python train.py --n_kv_head=2 --activation="gelu" --grad_clip=2.0 --batch_tokens=65536
Each number is 50 + 12 x the weight over its row's rms, rounded and kept within 0 to 99. Layers, rows and columns count from 0. The size before them is the row's rms in percent of the matrix's.

# layer 7 attention key, 128x224, rms 0.0432, rows 77-118, columns 56-111
118:51 47 61 33 45 55 50 77 48 40 24 45 55 43 51 42 32 61 61 34 46 32 52 46 41 60 51 58 44 57 50 53 43 50 57 49 59 65 47 52 73 62 54 52 26 60 65 57 49 48 49 90 51 29 59 58
118:53 52 60 45 49 53 70 68 37 21 48 50 41 31 40 45 52 53 43 40 62 59 53 62 77 60 35 67 32 35 49 23 62 47 41 61 58 27 45 46 38 39 29 44 53 46 53 33 37 64 37 35 52 52 50 40
116:52 54 54 56 55 40 55 52 51 45 49 43 54 45 48 72 49 48 27 52 58 35 52 67 19 38 61 40 64 46 88 44 14 55 41 30 53 54 38 56 47 62 42 51 39 49 51 28 68 67 67 30 53 48 58 29
116:54 42 53 58 62 66 51 55 46 39 40 40 47 34 61 53 34 69 72 52 31 63 57 48 49 53 56 45 56 46 45 52 59 21 32 43 47 37 54 41 52 32 59 58 55 44 46 50 55 55 74 43 50 54 38 74
120:60 60 52 67 20 48 39 35 64 43 54 53 62 52 63 46 47 59 74 52 68 56 54 48 52 31 55 52 42 49 53 53 28 46 48 36 61 69 59 46 45 63 42 40 52 45 46 54 38 53 61 39 50 48 59 46
119:40 25 50 44 35 37 39 53 55 43 58 67 58 36 65 37 49 52 58 55 56 52 67 68 50 41 77 48 39 55 40 46 66 45 50 61 51 50 48 53 60 52 32 41 60 24 39 55 61 45 55 55 29 50 57 57
120:65 65 35 48 55 53 51 51 61 43 55 44 55 39 48 57 37 56 41 50 65 49 71 55 42 41 37 57 59 32 47 64 67 67 39 54 65 34 59 43 41 40 66 42 46 35 57 58 31 32 77 56 59 71 63 69
123:52 43 90 40 39 43 95 51 30 41 47 53 53 63 43 65 45 38 36 37 50 75 43 40 34 64 38 84 65 56 57 52 60 36 49 58 32 53 37 58 53 63 48 47 25 46 53 47 68 39 53 31 48 54 44 62
124:24 50 42 50 53 45 44 43 42 44 54 42 62 53 66 54 53 62 66 50 39 33 75 47 47 50 33 55 42 47 41 57 63 73 48 50 46 29 54 53 36 59 54 58 62 39 48 53 45 47 34 10 47 47 56 39
120:43 40 63 58 30 49 40 33 47 36 54 40 53 58 55 46 43 45 34 25 45 85 53 47 47 28 53 63 70 54 53 36 44 38 49 42 39 43 63 54 44 46 44 59 44 66 41 65 52 74 51 46 33 49 48 63
114:63 59 48 53 68 39 53 67 44 46 40 25 66 47 61 69 59 50 79 52 46 52 44 54 53 65 18 61 42 35 51 65 13 49 57 57 62 51 49 51 83 52 54 29 61 37 61 55 57 54 64 44 63 38 61 59
113:45 59 39 46 66 28 57 35 79 40 46 71 25 59 43 42 50 41 54 36 52 46 36 53 43 57 64 52 47 84 66 56 59 57 37 58 43 35 30 53 36 48 85 63 49 46 47 27 53 35 40 58 46 62 83 53
119:56 52 27 33 53 56 58 40 43 66 38 65 48 32 21 60 34 56 53 55 22 43 55 63 60 53 55 50 33 29 49 48 54 49 53 41 51 53 62 30 44 54 52 35 69 40 48 49 68 65 65 42 51 34 55 42
121:61 53 44 42 60 53 34 74 64 51 56 35 42 48 30 23 53 42 79 48 60 43 45 55 47 49 54 54 38 56 43 48 44 42 45 64 22 57 63 53 44 41 54 33 62 69 45 69 40 41 49 55 38 46 55 30
117:45 61 73 35 65 60 53 36 58 51 38 51 45 41 58 56 68 66 73 35 42 49 59 35 53 71 72 50 51 51 49 29 49 42 49 51 45 49 71 47 72 51 50 43 34 62 34 31 37 38 37 34 55 42 41 57
115:44 37 51 62 32 34 68 41 53 54 68 55 65 55 48 61 45 64 57 68 45 58 45 53 53 52 56 55 57 42 47 50 32 52 42 34 69 66 48 71 75 56 45 56 41 42 35 36 42 41 53 42 31 41 58 48
120:45 42 59 43 18 57 43 55 33 46 46 54 40 55 53 41 47 52 59 33 64 27 40 71 41 34 76 42 55 73 62 59 65 66 36 48 70 67 61 51 50 47 51 72 43 31 62 61 58 44 40 39 80 38 63 41
111:26 40 95 49 43 62 40 64 70 85 57 66 61 37 45 75 52 32 50 70 37 58 36 51 63 49 36 40 46 54 37 53 36 67 22 68 55 38 60 64 50 41 67 68 46 34 41 76 51 52 45 62 37 63 47 50
116:66 48 32 58 52 53 51 48 57 57 35 43 61 44 48 58 54 75 33 29 54 63 50 47 38 48 61 40 43 53 65 57 32 42 30 63 53 19 38 66 56 33 39 28 60 44 56 51 51 55 59 54 61 55 66 42
117:48 38 39 42 40 57 51 55 32 69 63 51 60 51 62 68 73 60 53 52 58 45 57 58 47 47 40 57 72 44 48 37 43 50 56 51 36 37 55 50 54 30 54 44 37 63 44 45 60 58 48 53 48 61 62 76
121:75 55 37 61 36 56 55 58 51 42 53 50 48 45 40 57 66 55 52 58 73 65 43 45 55 69 60 47 28 65 47 33 49 67 48 58 53 50 39 57 38 32 46 55 57 49 54 49 48 57 47 27 28 57 60 61
112:43 66 69 46 77 37 43 51 40 44 45 62 64 60 47 55 38 63 76 46 44 69 50 53 45 29 19 68 68 41 61 57 51 64 65 46 30 49 47 43 56 56 43 53 57 55 51 69 60 38 66 34 62 28 61 33
123:53 42 51 57 53 55 54 40 54 64 64 58 66 50 44 55 63 36 71 65 48 55 43 32 55 63 43 61 65 37 56 67 66 32 23 34 23 47 54 35 42 68 35 44 63 61 62 25 26 31 45 50 52 33 39 57
117:18 36 48 49 27 46 44 59 54 45 56 41 38 47 29 68 36 56 36 52 43 44 52 40 33 45 42 39 56 39 62 48 67 46 53 37 50 45 49 26 74 44 39 59 56 49 55 51 42 48 47 57 50 33 43 37
123:48 50 55 57 46 32 59 44 57 48 63 40 53 66 60 33 59 45 52 51 72 53 35 51 58 48 51 63 62 51 69 32 47 39 74 82 56 46 59 36 58 42 55 45 40 51 47 65 51 56 51 55 36 36 58 27
121:53 45 61 47 41 95 53 47 38 31 56 68 42 59 43 54 63 55 35 42 64 74 46 35 43 38 60 48 48 40 59 41 53 56 40 52 42 58 43 45 73 57 51 41 52 39 66 59 60 54 55 60 45 40 67 48
111:32 43 24 44 38 47 82 54 69 46 67 40 42 62 57 47 41 30 70 58 41 59 45 43 67 37 36 46 26 33 58 59 51 40 61 58 45 52 45 58 62 81 49 53 64 56 54 31 30 30 50 41 50 53 51 61
116:74 68 57 34 47 34 62 47 47 50 53 45 58 60 32 41 48 44 80 48 52 58 58 44 45 32 58 40 39 59 43 56 55 56 52 53 57 10 56 63 31 62 33 58 35 30 73 55 40 54 48 71 54 51 53 51
121:47 40 72 37 64 52 63 41 60 55 59 57 51 36 43 42 38 51 55 31 68 83 61 35 50 58 45 44 45 35 61 40 59 38 29 40 52 54 59 43 58 44 48 51 49 55 60 55 38 62 43 52 43 67 76 48
120:45 45 32 34 51 60 56 56 36 40 41 57 86 41 57 49 83 40 39 48 56 45 33 54 73 34 67 63 32 44 46 50 52 47 41 43 55 59 39 45 77 56 19 48 47 60 61 28 65 42 58 60 33 39 64 31
118:70 52 60 61 54 51 54 57 66 38 42 53 44 26 49 51 49 54 55 37 55 36 40 52 36 63 60 67 36 46 60 45 42 37 56 69 63 50 38 33 59 56 52 57 35 52 83 52 40 68 51 56 30 51 60 50
120:59 47 77 46 39 52 34 41 44 46 48 56 37 61 29 51 75 61 71 58 45 47 64 61 67 63 72 42 75 42 35 46 50 45 70 57 56 57 65 52 48 76 45 56 59 57 44 54 41 65 42 49 57 45 82 49
117:59 54 46 58 32 51 49 42 46 45 77 54 78 39 49 48 54 56 43 43 68 29 43 61 55 52 51 63 48 29 41 45 46 56 35 38 51 43 45 54 46 64 61 62 64 40 37 57 65 53 66 53 76 67 45 33
119:51 40 57 58 43 27 42 48 65 50 42 65 43 49 33 42 47 48 42 45 43 50 44 44 39 51 58 51 49 60 52 41 57 40 32 50 37 48 73 55 54 50 54 32 70 54 64 46 52 34 61 39 72 59 53 49
117:32 56 46 64 54 50 68 71 64 50 45 68 26 69 35 55 49 49 50 61 40 54 32 65 54 52 44 41 77 66 60 46 65 63 65 47 49 50 64 37 56 38 41 45 39 57 47 45 67 46 30 37 54 40 33 66
127:49 60 42 43 44 64 42 63 58 58 29 66 56 33 40 57 60 38 56 64 49 54 60 56 55 37 53 57 37 51 36 55 58 39 54 83 36 25 46 49 68 63 53 53 35 37 35 56 33 40 67 40 65 33 27 46
118:53 36 50 63 57 54 50 48 58 51 57 45 53 48 35 55 51 74 72 48 49 63 62 45 46 13 60 51 53 44 40 43 28 67 53 60 41 37 49 58 58 54 57 53 47 53 53 53 54 44 35 49 59 37 48 63
116:73 49 62 43 69 50 61 59 53 53 45 72 59 58 21 43 55 60 44 51 45 35 43 60 27 55 48 60 61 48 43 67 42 30 61 42 69 62 46 31 60 31 63 52 54 61 48 37 52 60 56 39 58 49 50 38
117:47 41 69 52 44 34 44 64 70 50 44 43 86 48 56 46 35 43 49 31 53 40 55 47 66 61 62 51 58 46 39 57 54 49 64 25 53 69 63 50 52 55 40 67 49 58 54 42 54 45 71 39 47 65 38 43
121:38 45 55 53 59 59 52 59 51 38 48 20 39 35 39 54 56 54 56 61 58 51 20 36 36 56 49 58 60 48 60 64 46 42 49 53 50 56 48 86 61 50 74 35 38 35 55 45 50 46 48 38 49 28 37 26
115:48 58 58 54 51 51 56 57 40 50 41 37 63 53 43 39 38 34 54 56 49 36 56 62 53 64 51 48 59 72 71 36 67 41 31 45 52 57 65 25 55 57 51 50 64 36 57 50 58 44 49 46 61 59 40 29
124:46 73 52 43 32 61 66 59 55 47 58 36 53 43 59 81 46 56 44 33 42 38 52 45 53 65 57 45 61 50 59 47 47 50 43 44 38 61 58 48 45 73 50 43 75 56 60 85 45 58 44 39 37 55 56 56
# layer 7 attention query, 256x224, rms 0.0433, rows 142-183,206-246, columns 56-111
089:72 62 46 35 46 52 46 76 50 41 57 58 47 41 63 57 33 59 73 37 39 17 52 48 56 54 52 43 29 16 61 45 74 60 30 37 43 47 56 61 45 52 42 46 51 62 56 57 56 59 50 26 68 36 67 30
083:44 53 58 39 36 59 46 50 59 58 60 44 57 30 42 39 53 47 40 50 55 41 31 59 45 63 52 33 33 57 53 42 32 68 41 32 50 67 55 73 38 51 37 47 71 69 60 63 36 51 58 58 52 65 34 43
082:42 53 53 40 76 40 51 48 51 54 62 33 26 40 42 45 54 50 59 66 53 40 63 32 51 54 38 21 59 36 40 66 34 34 38 67 50 41 63 31 44 39 56 72 44 48 55 61 49 50 38 44 60 51 59 83
077:52 68 44 61 41 34 59 52 71 35 48 48 48 30 40 39 45 63 37 76 46 73 36 45 51 34 64 73 42 61 64 51 44 49 27 31 50 62 71 65 39 46 44 66 39 33 40 54 22 56 58 36 66 71 29 51
087:60 57 59 35 50 56 61 41 43 49 39 53 68 59 52 24 37 59 36 56 44 42 51 49 61 70 58 32 39 45 44 62 42 53 38 30 77 74 22 47 44 41 50 32 40 39 63 48 62 22 45 60 37 53 17 58
086:23 63 59 32 50 33 76 43 62 31 70 63 50 43 47 50 59 42 32 45 52 42 45 44 40 42 60 51 51 46 70 66 34 57 43 23 55 48 62 32 44 35 53 53 60 47 41 64 47 33 45 48 56 48 25 80
081:23 56 63 37 51 61 60 40 30 42 69 69 43 82 35 45 60 40 64 52 55 38 43 44 57 60 49 72 43 49 57 48 45 38 57 57 24 49 29 40 53 43 56 48 59 45 54 40 64 41 28 59 60 65 65 42
083:63 45 43 42 34 44 53 48 51 50 60 68 70 46 50 38 53 59 36 43 45 61 70 69 53 48 66 38 22 40 56 69 49 66 58 25 47 63 41 42 40 32 27 39 53 36 33 44 35 44 37 53 61 53 61 48
086:44 65 48 53 34 28 49 28 66 71 47 47 51 51 39 60 59 53 45 62 37 64 58 56 61 66 46 57 44 44 60 65 47 36 57 64 45 36 56 48 74 60 54 59 28 61 45 71 61 57 38 63 68 56 61 44
076:43 54 39 39 45 39 41 66 39 40 43 56 65 46 61 53 47 38 55 39 36 64 44 34 49 44 38 45 51 56 39 63 48 43 34 67 42 51 52 54 74 32 74 38 64 59 46 50 60 38 65 58 44 55 45 45
085:73 62 54 49 55 32 42 37 39 30 48 64 47 52 73 57 49 63 39 49 61 55 66 52 54 30 48 56 32 50 50 44 41 49 65 60 42 47 64 42 78 45 76 45 31 43 55 38 50 36 38 43 49 49 57 33
083:46 45 35 44 36 38 69 56 40 65 36 59 78 56 32 43 52 54 59 43 23 42 50 41 34 41 32 39 43 59 53 58 38 33 59 54 57 43 52 35 50 47 40 54 72 38 62 62 59 56 51 51 33 49 52 58
088:58 63 56 40 51 43 76 58 44 54 57 31 48 41 45 39 49 67 65 37 46 55 53 49 44 47 51 52 53 57 40 51 75 63 26 52 61 63 55 32 25 63 52 54 38 62 34 52 78 67 66 46 43 69 70 61
081:30 53 45 52 55 59 65 61 52 47 38 20 47 44 70 68 46 52 46 34 59 69 41 24 62 46 35 43 57 39 29 50 39 56 42 46 34 45 48 40 35 50 69 55 46 76 50 54 39 44 41 48 41 43 50 34
082:54 40 55 49 36 57 54 59 71 52 64 64 64 70 70 66 36 62 40 61 45 48 65 51 60 58 24 41 58 48 51 53 34 52 40 45 68 41 66 49 36 28 44 58 49 61 63 41 44 40 47 48 63 42 42 70
078:62 57 74 45 43 47 53 43 66 30 59 60 57 69 39 36 50 59 46 39 54 46 37 64 48 47 66 63 41 47 71 56 56 59 58 58 79 46 40 39 35 49 51 52 42 28 55 44 50 48 68 40 67 63 36 55
083:57 26 57 68 72 57 59 69 62 57 53 50 49 70 46 49 48 72 69 45 40 47 53 55 38 47 49 45 32 45 50 58 37 59 25 60 14 56 35 39 55 44 40 52 44 44 54 55 71 63 40 43 53 57 49 81
080:27 31 37 51 67 55 38 46 53 40 47 73 58 64 42 75 34 41 67 51 46 63 47 41 39 60 56 54 52 52 44 52 35 43 41 31 56 46 63 38 58 57 59 39 53 57 49 40 60 83 57 42 36 65 55 40
077:60 53 51 68 41 60 33 41 49 42 31 62 39 37 66 68 51 51 27 61 72 47 65 74 50 50 58 47 61 70 57 73 52 39 56 39 68 63 28 55 68 60 46 27 48 35 39 45 36 59 54 55 40 52 43 62
085:69 55 69 54 46 34 57 64 52 31 51 35 48 41 69 49 57 55 45 61 60 43 51 53 46 47 40 49 47 70 57 31 35 51 59 52 45 43 48 52 43 48 39 45 36 56 42 43 22 62 67 41 58 42 42 44
077:43 43 70 43 79 45 44 43 47 47 52 48 52 44 55 56 31 52 59 55 51 53 58 69 63 54 22 34 71 60 50 74 52 65 61 58 62 42 54 57 43 52 46 41 45 62 71 77 61 31 43 66 30 45 49 62
084:39 41 75 56 66 44 39 40 49 61 58 53 30 50 66 33 34 53 54 47 68 38 60 43 54 64 62 38 71 43 44 68 57 55 41 64 33 66 22 35 44 42 45 56 49 54 54 43 63 35 54 47 39 67 55 45
081:50 28 49 50 36 66 43 39 60 30 39 52 56 63 25 43 54 53 47 64 27 54 58 54 54 61 35 43 58 54 43 45 60 28 71 33 68 68 66 39 69 54 31 57 54 50 41 49 32 28 54 52 45 57 38 46
079:48 61 38 27 51 51 46 63 66 55 58 38 49 40 46 37 40 47 68 65 45 51 49 53 54 42 38 31 48 53 45 49 61 62 66 66 46 65 43 50 47 20 50 44 48 59 62 66 43 51 75 40 54 57 38 57
073:41 33 48 54 68 38 55 67 42 39 58 60 30 46 24 49 40 37 50 47 35 80 38 50 58 59 36 60 29 48 39 62 38 39 43 22 59 40 59 42 67 46 54 66 31 48 65 48 56 44 65 33 46 59 61 56
079:44 62 46 41 43 38 35 65 57 55 53 47 44 54 53 44 38 43 70 68 57 59 33 33 68 66 55 54 31 56 52 63 48 36 29 47 62 35 50 50 78 63 69 40 53 47 54 47 54 54 59 47 53 54 45 50
087:81 58 63 19 38 38 54 46 46 80 57 44 57 50 42 46 48 63 50 49 54 43 58 69 40 51 51 44 36 29 50 46 50 46 72 52 48 31 37 48 41 35 42 56 58 56 35 47 72 69 35 59 54 52 48 60
088:58 35 45 49 70 54 76 42 56 80 40 58 71 40 42 59 58 51 75 53 32 38 56 31 46 57 59 38 57 49 44 65 50 30 68 81 55 43 58 34 73 43 37 41 51 38 39 63 32 64 56 73 46 47 70 49
086:28 51 46 26 60 67 59 34 42 26 29 57 51 62 42 34 41 62 34 61 67 31 50 60 55 31 66 55 53 70 58 49 69 29 41 46 60 60 38 48 35 56 59 58 58 60 53 22 43 32 35 48 39 50 62 64
090:54 51 50 37 47 44 46 68 36 43 28 26 58 46 73 52 50 65 62 74 27 42 40 14 48 52 60 47 29 60 62 30 42 42 52 66 61 64 44 47 63 40 42 49 48 72 78 53 56 60 55 36 51 53 42 36
078:59 55 64 48 47 55 72 36 45 42 55 56 44 49 46 30 49 50 62 54 45 43 41 53 67 24 38 48 46 44 28 45 47 48 74 38 49 36 45 56 10 44 47 71 66 39 59 45 63 41 41 59 48 50 74 62
073:51 62 57 52 43 57 38 53 54 55 60 41 67 52 68 33 41 37 42 54 52 64 48 52 44 39 66 64 44 39 44 54 60 52 69 42 55 52 50 20 25 44 54 42 56 46 50 52 38 49 51 50 71 52 42 53
077:48 54 63 34 45 40 39 64 61 51 49 56 40 43 79 46 46 43 30 67 59 40 48 42 48 61 33 32 39 63 47 43 56 50 50 32 49 62 43 41 57 61 41 65 47 42 48 45 57 50 52 35 78 68 51 37
074:54 27 62 44 46 38 61 57 35 73 46 38 55 59 51 70 47 56 43 37 50 37 54 76 49 57 50 44 64 71 55 39 47 45 52 40 82 44 50 49 45 31 55 49 65 62 54 44 38 29 49 36 57 43 43 55
092:37 49 42 57 68 34 55 30 48 43 51 41 55 57 39 50 59 54 63 38 47 50 61 57 66 43 48 51 41 48 43 49 41 51 48 48 78 58 59 50 66 75 47 58 50 50 51 59 52 46 45 26 43 50 51 45
078:50 66 53 59 20 41 60 50 51 41 44 41 51 74 26 60 46 67 76 39 43 60 26 41 55 41 60 32 56 44 50 43 56 41 37 57 61 21 44 38 38 72 46 53 41 45 48 62 58 59 55 48 65 55 48 50
081:58 52 56 54 50 39 49 41 31 45 44 31 38 52 52 63 52 57 42 49 43 48 49 55 50 51 37 46 70 44 24 56 65 39 59 64 41 71 52 41 57 52 52 69 48 62 39 26 52 46 30 47 37 66 46 56
073:04 72 58 46 59 68 50 28 49 64 57 56 53 33 34 36 44 51 66 51 51 46 47 49 64 61 63 40 59 52 32 52 55 45 27 44 41 41 51 54 41 55 47 65 38 56 39 33 41 51 49 47 57 47 49 42
079:52 69 48 58 51 55 43 30 56 42 34 37 52 37 57 69 41 48 59 49 38 61 26 59 62 67 48 50 51 41 43 39 39 58 47 39 67 84 41 48 63 39 63 54 64 56 71 51 70 36 78 41 42 43 59 53
084:47 48 60 45 72 62 67 39 47 51 56 50 64 61 41 55 45 34 65 44 43 37 56 49 44 47 43 41 50 47 56 65 39 54 54 57 55 66 63 37 31 61 38 43 52 60 62 71 61 55 38 43 47 41 53 36
086:52 59 55 54 53 64 56 56 67 55 46 45 64 66 58 49 38 35 39 46 31 59 51 56 38 59 30 61 45 56 68 48 36 47 35 47 42 39 70 71 29 43 43 49 46 47 50 59 45 65 44 64 45 45 47 63
080:70 46 41 62 49 46 58 33 28 61 47 48 45 33 48 34 62 40 48 54 50 48 35 48 61 61 55 68 50 59 53 58 56 51 49 70 44 47 21 34 55 72 55 48 31 50 27 39 50 69 60 48 55 40 55 54
118:44 72 39 55 57 64 48 62 54 57 53 56 44 46 49 53 57 43 57 44 33 25 68 59 58 42 58 70 38 36 63 45 54 39 49 46 36 54 44 42 44 64 37 67 54 53 75 42 69 59 57 33 37 42 44 32
120:38 46 55 39 34 50 46 47 70 51 42 47 30 39 41 59 40 42 23 55 37 48 63 45 50 49 42 28 48 67 42 43 33 53 57 46 61 44 45 63 52 59 56 40 55 50 27 36 42 55 63 61 42 52 34 54
121:42 50 40 56 59 42 58 29 33 59 28 48 38 37 54 46 22 58 60 55 37 33 48 67 60 54 52 35 55 64 50 53 47 58 59 44 41 24 75 59 48 29 57 33 58 46 51 26 67 52 38 50 38 58 48 55
124:49 56 51 67 45 54 54 38 62 27 36 64 54 59 43 34 65 59 49 62 71 77 41 38 57 54 63 29 45 47 47 43 61 32 38 44 62 73 66 54 48 60 63 52 23 33 47 31 52 68 61 40 56 37 43 60
119:50 48 41 61 71 41 69 52 63 55 60 59 51 47 80 52 28 45 61 56 37 50 32 43 50 55 51 41 46 55 69 48 35 31 35 59 60 65 40 53 30 41 52 56 44 56 45 40 66 41 58 56 19 30 35 49
119:46 78 44 58 61 54 45 59 72 60 53 46 57 43 66 55 45 59 72 41 66 28 59 43 44 34 64 56 55 41 55 30 29 65 42 47 57 53 53 50 67 39 60 59 47 58 50 56 61 21 50 50 53 51 44 70
128:30 47 64 47 63 48 38 71 27 20 51 45 33 46 51 39 73 39 50 62 38 50 54 56 49 52 44 62 62 67 43 46 64 30 65 73 21 44 47 42 80 65 66 45 73 50 60 41 52 52 40 52 52 54 43 62
128:38 58 48 35 66 32 65 59 52 25 47 49 81 50 55 43 37 56 58 72 46 54 60 32 53 47 49 40 50 48 39 65 56 77 48 46 35 52 49 66 48 43 50 52 65 50 58 41 59 39 43 48 48 51 85 49
119:54 79 39 51 31 28 51 69 54 42 56 32 47 47 65 56 39 50 51 56 31 73 49 38 85 44 52 70 51 46 43 53 58 35 39 54 31 52 61 36 50 55 60 53 39 60 54 51 61 64 41 53 47 32 52 41
117:63 63 39 53 71 39 42 50 46 40 47 62 59 55 53 70 50 39 59 28 61 35 52 45 56 57 45 52 30 31 48 45 31 43 24 37 47 32 24 46 82 55 77 51 36 66 75 39 38 52 46 47 65 52 33 52
115:60 40 31 38 64 39 51 57 50 49 43 62 39 56 39 45 55 53 22 50 65 39 49 54 32 42 64 67 36 53 55 48 58 55 51 42 69 43 32 56 50 36 60 74 64 30 78 48 53 47 62 46 44 67 41 73
118:40 40 25 52 37 52 49 42 38 54 30 61 63 50 18 46 48 46 39 47 33 63 54 57 67 49 39 58 26 38 62 67 50 55 47 55 61 58 46 31 59 50 57 38 64 41 65 55 56 51 68 32 52 68 34 45
123:73 60 71 46 45 60 45 57 38 50 53 43 55 27 45 45 50 62 72 46 47 60 45 49 35 51 38 34 51 51 41 42 67 47 41 47 30 52 57 44 39 35 50 45 54 40 45 65 29 59 75 54 60 68 59 60
120:58 79 58 36 53 51 71 43 70 31 63 40 26 48 61 38 48 43 68 29 45 61 61 59 43 38 62 41 37 47 71 61 60 55 38 51 33 28 55 47 64 43 72 61 38 77 57 56 59 35 41 43 62 46 35 56
117:27 57 40 50 34 71 38 37 54 34 39 32 66 56 56 39 55 58 67 65 61 59 46 62 60 35 44 62 55 59 59 49 42 57 22 50 50 58 50 58 87 51 60 56 55 48 86 50 38 41 60 64 48 48 50 70
126:68 64 81 34 43 62 52 43 50 32 63 56 54 57 49 44 48 42 34 53 53 43 51 45 61 53 39 41 59 64 65 43 72 39 44 36 82 47 47 52 51 28 47 69 46 52 37 52 53 45 61 54 81 60 34 41
109:26 49 84 53 88 33 62 51 48 71 51 50 45 47 49 69 57 52 59 37 44 64 64 42 66 56 29 53 38 45 62 54 47 44 36 51 68 26 47 44 41 31 81 62 52 50 46 55 58 48 53 37 42 36 49 59
120:46 53 46 48 40 48 63 41 43 64 28 57 42 47 38 53 36 51 60 51 38 52 43 41 63 38 55 48 46 44 77 48 56 14 42 49 51 32 47 47 47 48 35 47 60 51 70 52 62 59 65 68 19 33 38 58
123:62 49 40 62 34 54 45 49 55 64 58 44 51 47 56 64 67 53 50 29 54 50 64 57 41 83 58 51 69 47 65 52 28 51 68 41 50 21 75 47 67 51 31 51 41 44 50 44 57 59 48 52 39 50 54 63
122:74 65 47 65 39 49 52 55 43 42 32 50 44 47 54 29 49 65 60 70 51 41 33 58 69 42 38 60 25 64 66 34 45 59 56 53 57 38 46 63 42 56 54 33 61 78 53 43 39 51 48 51 42 61 51 76
119:57 40 60 44 59 41 65 34 52 21 55 73 49 48 45 54 53 31 52 47 40 52 26 49 52 52 21 50 53 50 37 36 79 92 44 46 42 47 51 54 34 54 49 39 60 53 70 61 50 54 37 72 24 45 46 49
121:56 38 56 50 54 54 62 52 37 44 53 53 76 50 43 30 32 57 39 54 54 53 63 39 53 68 67 55 51 52 51 70 64 50 50 40 25 50 56 31 60 52 41 41 38 48 48 32 55 47 58 62 47 48 62 58
117:29 46 47 36 39 51 70 27 45 62 60 60 57 58 40 60 38 59 40 56 25 29 65 47 57 55 40 41 56 44 65 59 61 43 44 53 50 46 29 38 47 58 67 53 51 54 52 48 37 42 44 45 48 60 68 55
123:52 39 46 47 68 24 37 56 50 39 51 27 54 43 39 15 45 40 58 58 60 54 62 54 65 55 47 63 54 60 40 46 57 35 66 67 64 35 61 38 42 29 54 67 32 67 47 51 43 56 67 55 44 30 40 30
125:60 41 50 34 34 70 71 23 40 30 49 57 50 40 41 62 56 44 33 53 42 66 23 27 58 49 54 53 39 52 42 43 49 38 42 49 53 52 51 52 84 43 52 57 35 43 31 72 73 32 51 67 36 45 59 55
115:32 64 42 38 65 51 56 42 72 65 40 38 69 67 54 30 45 44 65 42 36 52 29 48 54 54 50 51 56 35 59 48 52 63 55 49 53 42 60 56 52 66 60 36 50 43 60 58 47 69 63 55 70 80 50 63
121:64 59 45 34 63 48 54 49 56 47 33 42 67 55 36 31 57 43 52 40 68 59 55 53 31 49 46 42 47 44 52 69 51 57 51 79 65 46 46 24 63 44 39 51 55 40 47 53 65 57 50 56 69 33 62 51
120:43 32 64 64 60 67 62 48 59 41 53 46 55 36 39 46 57 52 59 52 61 48 52 37 71 59 48 50 38 37 52 67 58 33 37 38 49 45 43 48 66 46 48 59 47 67 35 53 56 43 50 55 33 82 72 67
120:20 41 44 41 46 53 47 50 49 46 45 43 58 45 43 17 56 62 56 31 53 47 36 52 54 40 59 35 43 32 68 53 53 26 54 66 58 46 30 51 42 51 49 59 63 46 66 40 62 35 57 53 38 43 52 44
121:54 50 79 36 28 47 49 61 40 20 57 29 40 37 68 47 48 65 57 50 46 40 42 43 52 47 52 52 43 50 62 48 49 29 47 53 73 46 27 55 61 64 34 40 43 45 61 34 62 68 56 32 41 46 44 39
120:58 62 47 58 44 63 57 41 60 25 44 62 36 66 35 59 50 47 62 50 73 73 63 47 57 59 45 72 61 46 34 58 45 57 75 29 46 38 52 59 29 49 49 73 44 43 67 29 27 46 30 40 55 67 56 62
119:58 39 42 43 50 41 35 29 35 49 57 48 57 38 47 40 51 75 34 48 40 37 51 54 56 35 68 60 35 51 52 61 53 61 40 56 45 53 49 59 32 52 37 32 58 40 36 57 48 65 50 73 60 47 42 48
122:64 53 49 49 40 42 51 60 48 40 48 51 26 39 38 51 52 50 51 37 36 59 59 40 52 40 36 34 29 55 56 54 56 48 44 44 43 66 75 58 56 48 45 50 58 47 50 73 59 41 62 38 44 55 43 52
124:30 32 51 69 54 48 65 59 44 48 50 39 47 80 32 57 55 55 28 52 51 57 44 57 43 57 66 36 68 67 65 36 54 72 36 37 33 40 50 47 54 43 67 49 36 45 27 56 52 44 30 61 52 58 39 58
121:40 60 66 69 65 43 37 64 41 48 36 54 40 58 61 57 61 49 49 76 44 63 59 46 47 56 47 48 26 45 46 53 78 54 65 81 63 34 47 63 57 65 68 45 60 53 44 48 33 52 56 26 57 45 47 49
126:50 50 49 70 48 40 51 40 56 31 54 55 57 56 28 60 35 73 82 65 62 58 59 25 49 37 60 47 70 53 66 72 50 57 58 43 31 40 34 35 59 61 45 64 31 65 35 72 50 60 35 60 61 29 41 60
118:64 42 42 44 54 61 50 56 30 62 61 47 49 43 52 43 49 51 58 64 56 48 49 70 35 44 46 57 48 70 20 50 52 50 61 28 47 69 41 52 75 39 53 57 51 79 50 54 41 52 36 24 27 57 54 34
122:35 53 55 37 48 81 35 41 34 64 45 63 55 42 63 27 45 46 55 54 46 30 50 43 54 40 72 71 49 27 40 49 53 57 46 31 71 56 61 54 48 69 42 51 53 44 51 44 49 56 51 27 72 46 47 53
122:29 51 39 52 47 47 58 69 54 45 39 34 61 35 71 58 65 40 54 49 37 72 49 49 39 72 37 58 64 42 55 42 43 45 44 58 53 62 43 68 45 52 48 43 59 42 47 37 67 31 62 34 55 27 56 63
115:56 51 76 40 85 48 65 33 31 55 41 40 32 66 43 51 47 48 60 54 53 46 75 47 41 54 65 41 51 51 71 33 59 44 61 55 47 62 51 47 52 58 60 55 35 24 48 53 64 49 47 40 64 32 30 34
126:55 44 51 37 56 51 62 53 60 58 52 33 43 38 62 76 62 54 55 63 49 42 40 54 45 41 36 76 31 38 56 59 50 49 53 25 52 56 60 68 42 47 49 52 72 46 72 67 65 59 53 65 36 52 54 56